Weights of a small GPT-style language model, trained from scratch on English Wikipedia: width 64, 126M tokens.
Each number is 500 + 25 x the weight over its row's rms, rounded and kept within 0 to 999. Layers, rows and columns count from 0. Numbers have three digits each. The size before them is the row's rms in percent of the matrix's.

# o: layer 2 attention output (transposed), 64x64, rms 0.208, rows 53-63, columns 0-63
# v: layer 2 attention value, 64x64, rms 0.225, rows 54-63, columns 0-63
# gate: layer 2 MLP gate, 320x64, rms 0.241, rows 0-23, columns 0-63
# up: layer 2 MLP up, 320x64, rms 0.223, rows 0-23, columns 0-63
# down: layer 2 MLP down (transposed), 320x64, rms 0.124, rows 0-23, columns 0-63
o53 065:485511505471538496514478491485551525490531499487499494530525541526483471464529540503461488535511505499490529553492451529481498476509496541505496484526502485483494508468470507485444513502450473
v54 079:469502494468478507491491518471490494466487517479561519546463468483525497508492503510491504524535516501513489488478516539461491487480487562474539492548525519513495527522475450545493510514482485
o54 075:506525442460508485487519493501461498452511503485569491543519504490500471497519491529476497491499498465538498495488544508466491504491470552470511498559511518532509534516480482521509530503490500
v55 083:470509557503470502526510503523531505523450530524479533530481445490483519474494514461497513485462476540504517549477477535491525482491522515517464514483497529508525527474477522488514502516464512
o55 075:465438517522525510490511482532522499526478512502483540527507466474491504495497507431513508500434494507531512529487485560502528496476512515531516476470532508516516483489520521534468520503487506
v56 075:488506504491506532500494560489463489519455513450487490502487499480528453494467513509474482529506504464509508478494538500499498480507484522532463522476493456492520471483569482504475438492508509
o56 073:482481484464513523510488557514511503493498504469491502507524487477552450501490550472465511480485511498512502461489527473540497493547502501509476509465506468484557479525516519520510454457494485
v57 078:505469491498489542469508506533470499540451490452488519477543514450513440502486478507494492490501521512536472503469504538504500509500465469466514492509448482497506498512471510517455521504470528
o57 071:498512488513503546466453494540462510521477484479512509483525519430504478504485467532515485502479508492491508527493522532490497552516494491458512440526498450509481486472477508468471477508501517
v58 076:450528509455491483462521472491471522525499449547519462517542483503489480489525507491513542483459512524461518505508483506452479491524507511473471505541504457478474524516503487505520520478518497
o58 066:469511502471494480467546491453495538528520484548529477502529466496458474485497492471511493515457503502478523502493519495452476496529522519470493507555505489463492551494467471503512529490517506
v59 091:534501513480482492500492494516478543510490535505503474522482523524526440497518510491469526518545514506522517450453483437495524510514532514467524478511458484507531523499514470467518504482470470
o59 084:517506533495496515493477482521509514519518546499505452537504506519512507532461509472465523482524495427472541449453485487508513520534500522490543477521488518475485473508480463527500492497479485
v60 068:538509520489518505550460511486485466488480515465531464514523490473482525498488549505489492481441487447516494516475490480475490556508489500473515474473475536469520491486475486498464475511530515
o60 062:536461518510489492558463488502509477493492548492519469528487515433497478507492513514503473516473494493527471527474507501453495475554475480520524490465490514498506517508515488520496465502562493
v61 083:516536479466488494539501507501494540534493503538515500454479580521502519491501508488462509509464479534485490540487500468556523491480526461480475490482491491493474479484504518543506502476510477
o61 073:469531509484503483507540507498476522536488511489528487449455524513462535484454490499544455535444472498477500518495507506487544509501553455506470508480493511496503472483511497518503488517514473
v62 082:544477515485494525489548523551524507510511490509519488534513481532536468510555487498538518490518530510478454485530508474526462521513520498503516521491469515527507508495490483495453533547502460
o62 082:526503531462489537464506492548505479523508494516503463534521488524543458531533477481524512459503502471461494481539502512519478499522462505501517541527481520510488471538516473486470539516504474
v63 082:459534521529530495503543518502461484516497524511515494522507499481541535482532519497498469485542537529516522496517507508458475504539493478448496510501465498445507469533498465473499500485502453
o63 078:480505515528520477472524534497515497507515537525489520509574502489494519547496550490508475468529490475508527514528538511510487533515493475453536467549494526474512507518527489475476481499500470
gate0 084:497526511449499536513517523501504502477505557504550505498540534484457528554456520493508498512503489495536491470474463474470505531511491544473508511500514510479544485513518486467473498470487504
up0 098:505543519500509494541482503477503494510522491506535519500492530517437505520501529525522561515493474498506504450467442499528481521513453528522479519525502458493485523505485510496467533464489486
down0 082:517522492501485460500517506487498522522476485503472513528516469465497478502505512504478528473517477504519507511532522453463471540475499557541475473492460546495539457560500477512501475482499499
gate1 088:472484497505522496510505492474510464520508516493534472491472522492568497522474510492520466491502471515506484478496532486501472495568490454485485529512537483555508476502494504478436541476505506
up1 101:506505479526466507467537496494517485497542499495502488495487450558510501456423487518488500493478496505482474559513499495496503495482467556487516482446512502516495507507519485501491543497472475
down1 101:549496515469499481462513487490525479492520466480488457482507442520523501512531521486508530479526489506498499526491501492456489478446528499471508474470475504512499483468462522466503541554467486
gate2 115:490489524446504503483503497514462509488488507451479506511500527507490506511482541534511496557486518525463540488472520530526502468510528548479482531524478527517447519504522485480499477500518442
up2 112:457472492506536523485509445480508478518501511500524466540524532471522493566495471498489502463542548477511465518523515515517471500521476540459509479502490506477484497492465502512467516512518511
down2 113:510518489503490519573518468491489500523440489453514493459447486503507483502480519488498521557508472548490487512492527518528522495499499506536455550494482501521481518498526510507518489475504473
gate3 094:519506498545462467472486472524492499542509478489515532496526470523468497496522500513486540515416503510464505495486515477501478530520491470454488502518538508493485445519488528509485489522527477
up3 098:507521516545501516571504491502492510535523490523533484469474523559495514484500514512531483539508474470482457514537541498501503463563473477483489502493510503478501509528480488495491465478526495
down3 097:516495493492447491502480508502481467493490497465531546503474501464450493525500501488485482472498535490515574509504535498473448545479511523482494512521543497498477509515480477509489519518540544
gate4 088:518475508513483495485510505543529487528480441474474496492525504495506514468497489483535464512499534528514469507479482514499530521488547482452534470504480476521494495511528489481486478435505437
up4 087:498430521511510487529493490496502474495488470491506487533502500463468527423493525550509509520501481506471476487523564513492540486475511485492540503516476494495476501526516505514519479518542520
down4 080:511512520504477501500515492520531478524516466497488478515529513503481519530515507486481475446556496478475501517509510502494515519473497512543545460494451517530482506562483500510451453474522468
gate5 089:464508544472533523453511495485437492499469502488514460478515482524509495494481527502495478486524494477495511545485451548452534497519516523489483495515481526484509470482526483549497482535509508
up5 097:464496514451516488486541502498482537541503498485481465497514478519525523514523541507526507519528520517457515508522501555477524479510485528493482498480512517489507536483545490493514531513582498
down5 092:496487533492499487526519544510484451465491492506501517501500468508526516505494503422520532506508514476495459567506489524539549517504497517535517520509528490560498524510496514509477524485511508
gate6 126:463495516496513504511475468512465496500481496486496486472490514520525458505482509511495521481528472484513529436492510539506497474537539474529557489489442529495539513466515555491513483528491500
up6 116:520505509469513517471492550501497467516515531512478525580494540507474487521477506460499510509483469468504470459492530550514496512524525525488560517498508476474505517484500517474513503512527523
down6 110:520472514530467492498507499473488472463527489516509505464534517466500506509512490541498442503451513498472467519529506501485515557489477512509436485517524457472469472515473468487508496513475503
gate7 089:528471508498504493467524504512523511565505520472499479490474544490487467467502500508533487469466475508496456486475508495518527513507514503493502483462494504543483564480498493501491450440461507
up7 103:498518484504513496448508511474493540515502465507510462494521519492478503447541526517503504548496462460502477501466515522522497495507524491488493465485461546534456551494520488496520493514473546
down7 087:486488498470496526522470461499500504517519530541514498537514509517495482553484456473512479505516548469525487502499508507495455495512468546518499515511505521493508541565511519562484465505515487
gate8 075:498511494445486448487514510488479503476476503496523514499503479484518530536508525510506461456508502497489507529512485467482480552489556525484488536517455509475448527507548513482460501470496491
up8 075:489551473490464551476521485487529513504477513479489479490453536520520507495498506507518534482485494515470490486490485496521509485482477509455510519541474481457424555537495492479503498487512514
down8 077:488481483475505457441507521495507499476462492507479538494473522511447471515487548479525490489479507474485495525499505513512497542447542539514469457527476518489488521506526524496525459518502486
gate9 104:491487508513503502540543505515488446480512499519491531499510556503500542478505481490495442533532473485493496491461490562511488478504503490559527467493471484502512514480487520534507546475481498
up9 118:516497482439510516465531505506508519504476508515520514534546525484500507529492539535512514532498499550526531547487471453531510465490521521505470512529496477506527492464499512480528453534500506
down9 108:476540543482510483442516497505503495533534564513518480495559493535470521451480516499491493473488481499523544502531513514505497506499489502436478508511503487507505500478505474473485497503545475
gate10 092:528516481474542524507523514485508498520513538515446509483492506554531531510540540465512547510437532506494532473498493482499508490538464510511503542486502488502465502496514491478528467475494490
up10 104:485492523490448495505492522501481524503504507518467515470473481460512487457523469471477546498489486500496510497505546459459515526496488457558451461528490454512502498518516516507475501477504534
down10 091:501500496541528483504516477517495492529468480478509479508514509482456502514494496558489486506553506505483488523494490579500491495478485470444558527530497512487488525466494477497473548502488508
gate11 076:546466446459544480496486503512493496470526523497504517495512496528473494523520491434472517452480535512494495476527495485534478547486458494502491506472522478493477491518488514534540508475482484
up11 089:512505494519471523492499471517497481507509514537429497499542566510528444493501520494521522490531511487526509494506530511528513518461565515498499482527499501510505482516527523540483489529503543
down11 081:486504531530482510502522483459513474508479469465523460459472497502488534477493466572496509527519502522482483534524481517482512501561476459515499506532486509481491504472497475439485506498490488
gate12 105:476453532479503493487496486454495500458496487503508510486504509513517516541508493512516466492499492465459531473505532516503491483450526484487499492490441550480503544513504479422473489526505500
up12 103:490470481469510565504465479486491495464518467483508487518488495465551497516524506493524504478480451478545473512504467521513489469466498491491512521492509540488443498511534508459459509513529510
down12 103:509547456476506484498474522518496497511511472511488480473440480510482464530498473478524492521523472514506522507496530472460524536485504443530470481490440546507496475519502489497507479462485510
gate13 105:508511495509511547507516484496491526497488477492503525480493474509464495492471463534487446501475537518450505481511484515487498516519519465565496485531490511497447511495573496533503542482498477
up13 100:500510492519519458498513449526517452501497471524490489475506494494499529533523537492471554463499448464536501498500493467514504513505512504475489535511497490540508534506452507477471504558520518
down13 106:506503519500504495460504492523481492487517477468509493449489444453502511499507499495493516504520456505526509535470460505535497529479476498487497473550542474530507504480447555493487496520527543
gate14 086:505469495479496510490480462467495484517451497480511491453444552515484505476462455486542461469506478546489491470480507481548488490504504504482538471508486519520463510537510501501518500525509502
up14 102:458457492503512463477501480467463498524436486451513478509519509547484505492500462491455465533526537526479494474492507502462492521469476499507535515532508501489481496505503462505467528522515496
down14 102:495468478502534474523529451533519490558452492520487472540486482495472445497499494518492501467490518496511487506481515475503542506494509505507541539504506550537517511519496454510512544502482485
gate15 122:541532521510485510437500494489495438511492458529487483469516503515514542475483533522545486501519512516482530496467544469484537502507490478493530471481530497499474518465488473493482482497543511
up15 108:475460503543509496559515534457505559492528504492491478472518475510496511508511462516469510523522488475501467487559443521499485508470512518502535496514487489545514490536506506527528520509490490
down15 121:527480468490498503518501497511510507456461461526524486505503493516496542465469481513538467498495487507511474514515517502496533541482504436467549544471543504507488518469486494457503507497455524
gate16 101:541525475497538466480496528543506484485508514473500458531481496529450490506457466530541530547488543518533480462495505460515491493524499499494479471511484495481507495503517522506525509532458486
up16 101:550457466491505480518530515513461490457525509509474474503475495539485505510512518513494553524458487516503511474503513454502495472492496546525502475504489483491542558494534545494509515508534486
down16 101:471541484510488560530516497515503489503483485550520495501553494489515479544477479460525461475496506498493506545525516554455489523481470464448470495506479509504495481521510503498516486483523501
gate17 052:518454487496507499509534506417458531531546489474523514486481519512505502486511493520547490488497473538491469488492487466447544486523507506494479507528489504488516458502504502532490479470470501
up17 051:480507505513528512527522469495491459502469488472503487538525512554501510513493509531487503474481479474561554518481505498488496486484513455523546486491500491444492501527492486468531503543493549
down17 053:505501511538480494499510415486507495499501484447501468515491484517488491542500497539501470497461466491517486509545503456504500500519498544525531493496517496505540507485493453450519517513457508
gate18 116:527524521465528526475510486503462514493505529542516504480497460481499490539448521475486507502502517541485518452498476522533480434509483491511499500496499524505503541503496460484531512498568501
up18 116:466551499469530517501479488494485494542544518515526537475490525519529499475479529512467536509454492512498478474474518503489465492568482539548508510528519495504500485491506503505501497542541512
down18 108:484527487528511489524492530463494539525495460485511445495498473492508452520498507476499503515490527501468475507480501470501484459519490495517472515516470516488520504574506455541538517486520452
gate19 099:476512447515459516504486524506504459463456534508510498506491510531497494466474527503576496445500473522463498475520510519503534490494526491465540501472500472505472512518488513479516491522473476
up19 096:533552491506508474494532467537511469485528501519543529453514492483548513539538460498482507528530498467454496494547483509522510488498530534494470511527539499499531470487495493499497506478499488
down19 090:484495461484500531512515502493527493523507522461520510507515468448511513535509539545500489545482524501518504498516482533502453477511463474511496519530484463492503499435536491512441524486480509
gate20 094:504539481528434480482503498458496494542521552494520534492517477483517490463504526507502468528494469500492482481500445496538513498478461508521485505501501459466516525471476505496486549511524476
up20 091:485541493495454490515523497475470501519521531508526495462552498450486499488546502502499506541480462502529525486522470514528512484500533519495532466487501483468523495481438448506511491493531506
down20 099:505519483466511507477515516510530498524507492484441499513466532536536509487520505435526484469489492511559487530484491516476520483511528501448462499459467506550511472498512471486497513492522503
gate21 086:513501439497522514492538488488495481560493529495541528515492485486500487488510528553469518488539490532517565528531518517517494503499461485469479511504534492518490478484513469516532472531490482
up21 086:528518486512478514558446509474449533490514480485492509489483472498458511483532503479470513544463535512499465497471488495517461517532494518500500519522513477545451471496488535471502507488474498
down21 089:504532517505538522456507503458473490549510474552451494499502516478501496501481538458503509507475481482440513503540504501480508487517505475482477524532528529504491514503507474499484448476541475
gate22 112:480480504515469469466496505430524472506507526523480471498501496540511525490497491501491493473488535545466518469496480496470526528535479480522505530485501544481524537493460482480496548536529487
up22 104:552502461470525543505488488511499521473500491506503536531535518505533461536476504546512501478480499538530456473514531468542473507529502502476489504533491467508470493514528530532483524496494527
down22 126:482478524544491477485534533479456503494498513489506522474482511497486561479461502567527510516538499505510495485497514463508508525496480517509516443447467477498491492485478500508530469501476540
gate23 097:530509505533490455513484474500494488520471503508501526470441485521518522514462482506481490503489487509497464498514552493507496482543521470461539507476517529457468494515469443470497520463493469
up23 112:487524494500485516451537526468481531511515495488493491492518495541517485510508525530424481460466501488461507540501462488497526535513502532536485500483478480497480528521559472494514502534508500
down23 111:528501503524445500512484496524472504508531523512457506494491506536470514516485481527486494537503540470507515510495461512451509503492467471467453464513484559498503504559534476488529505520490483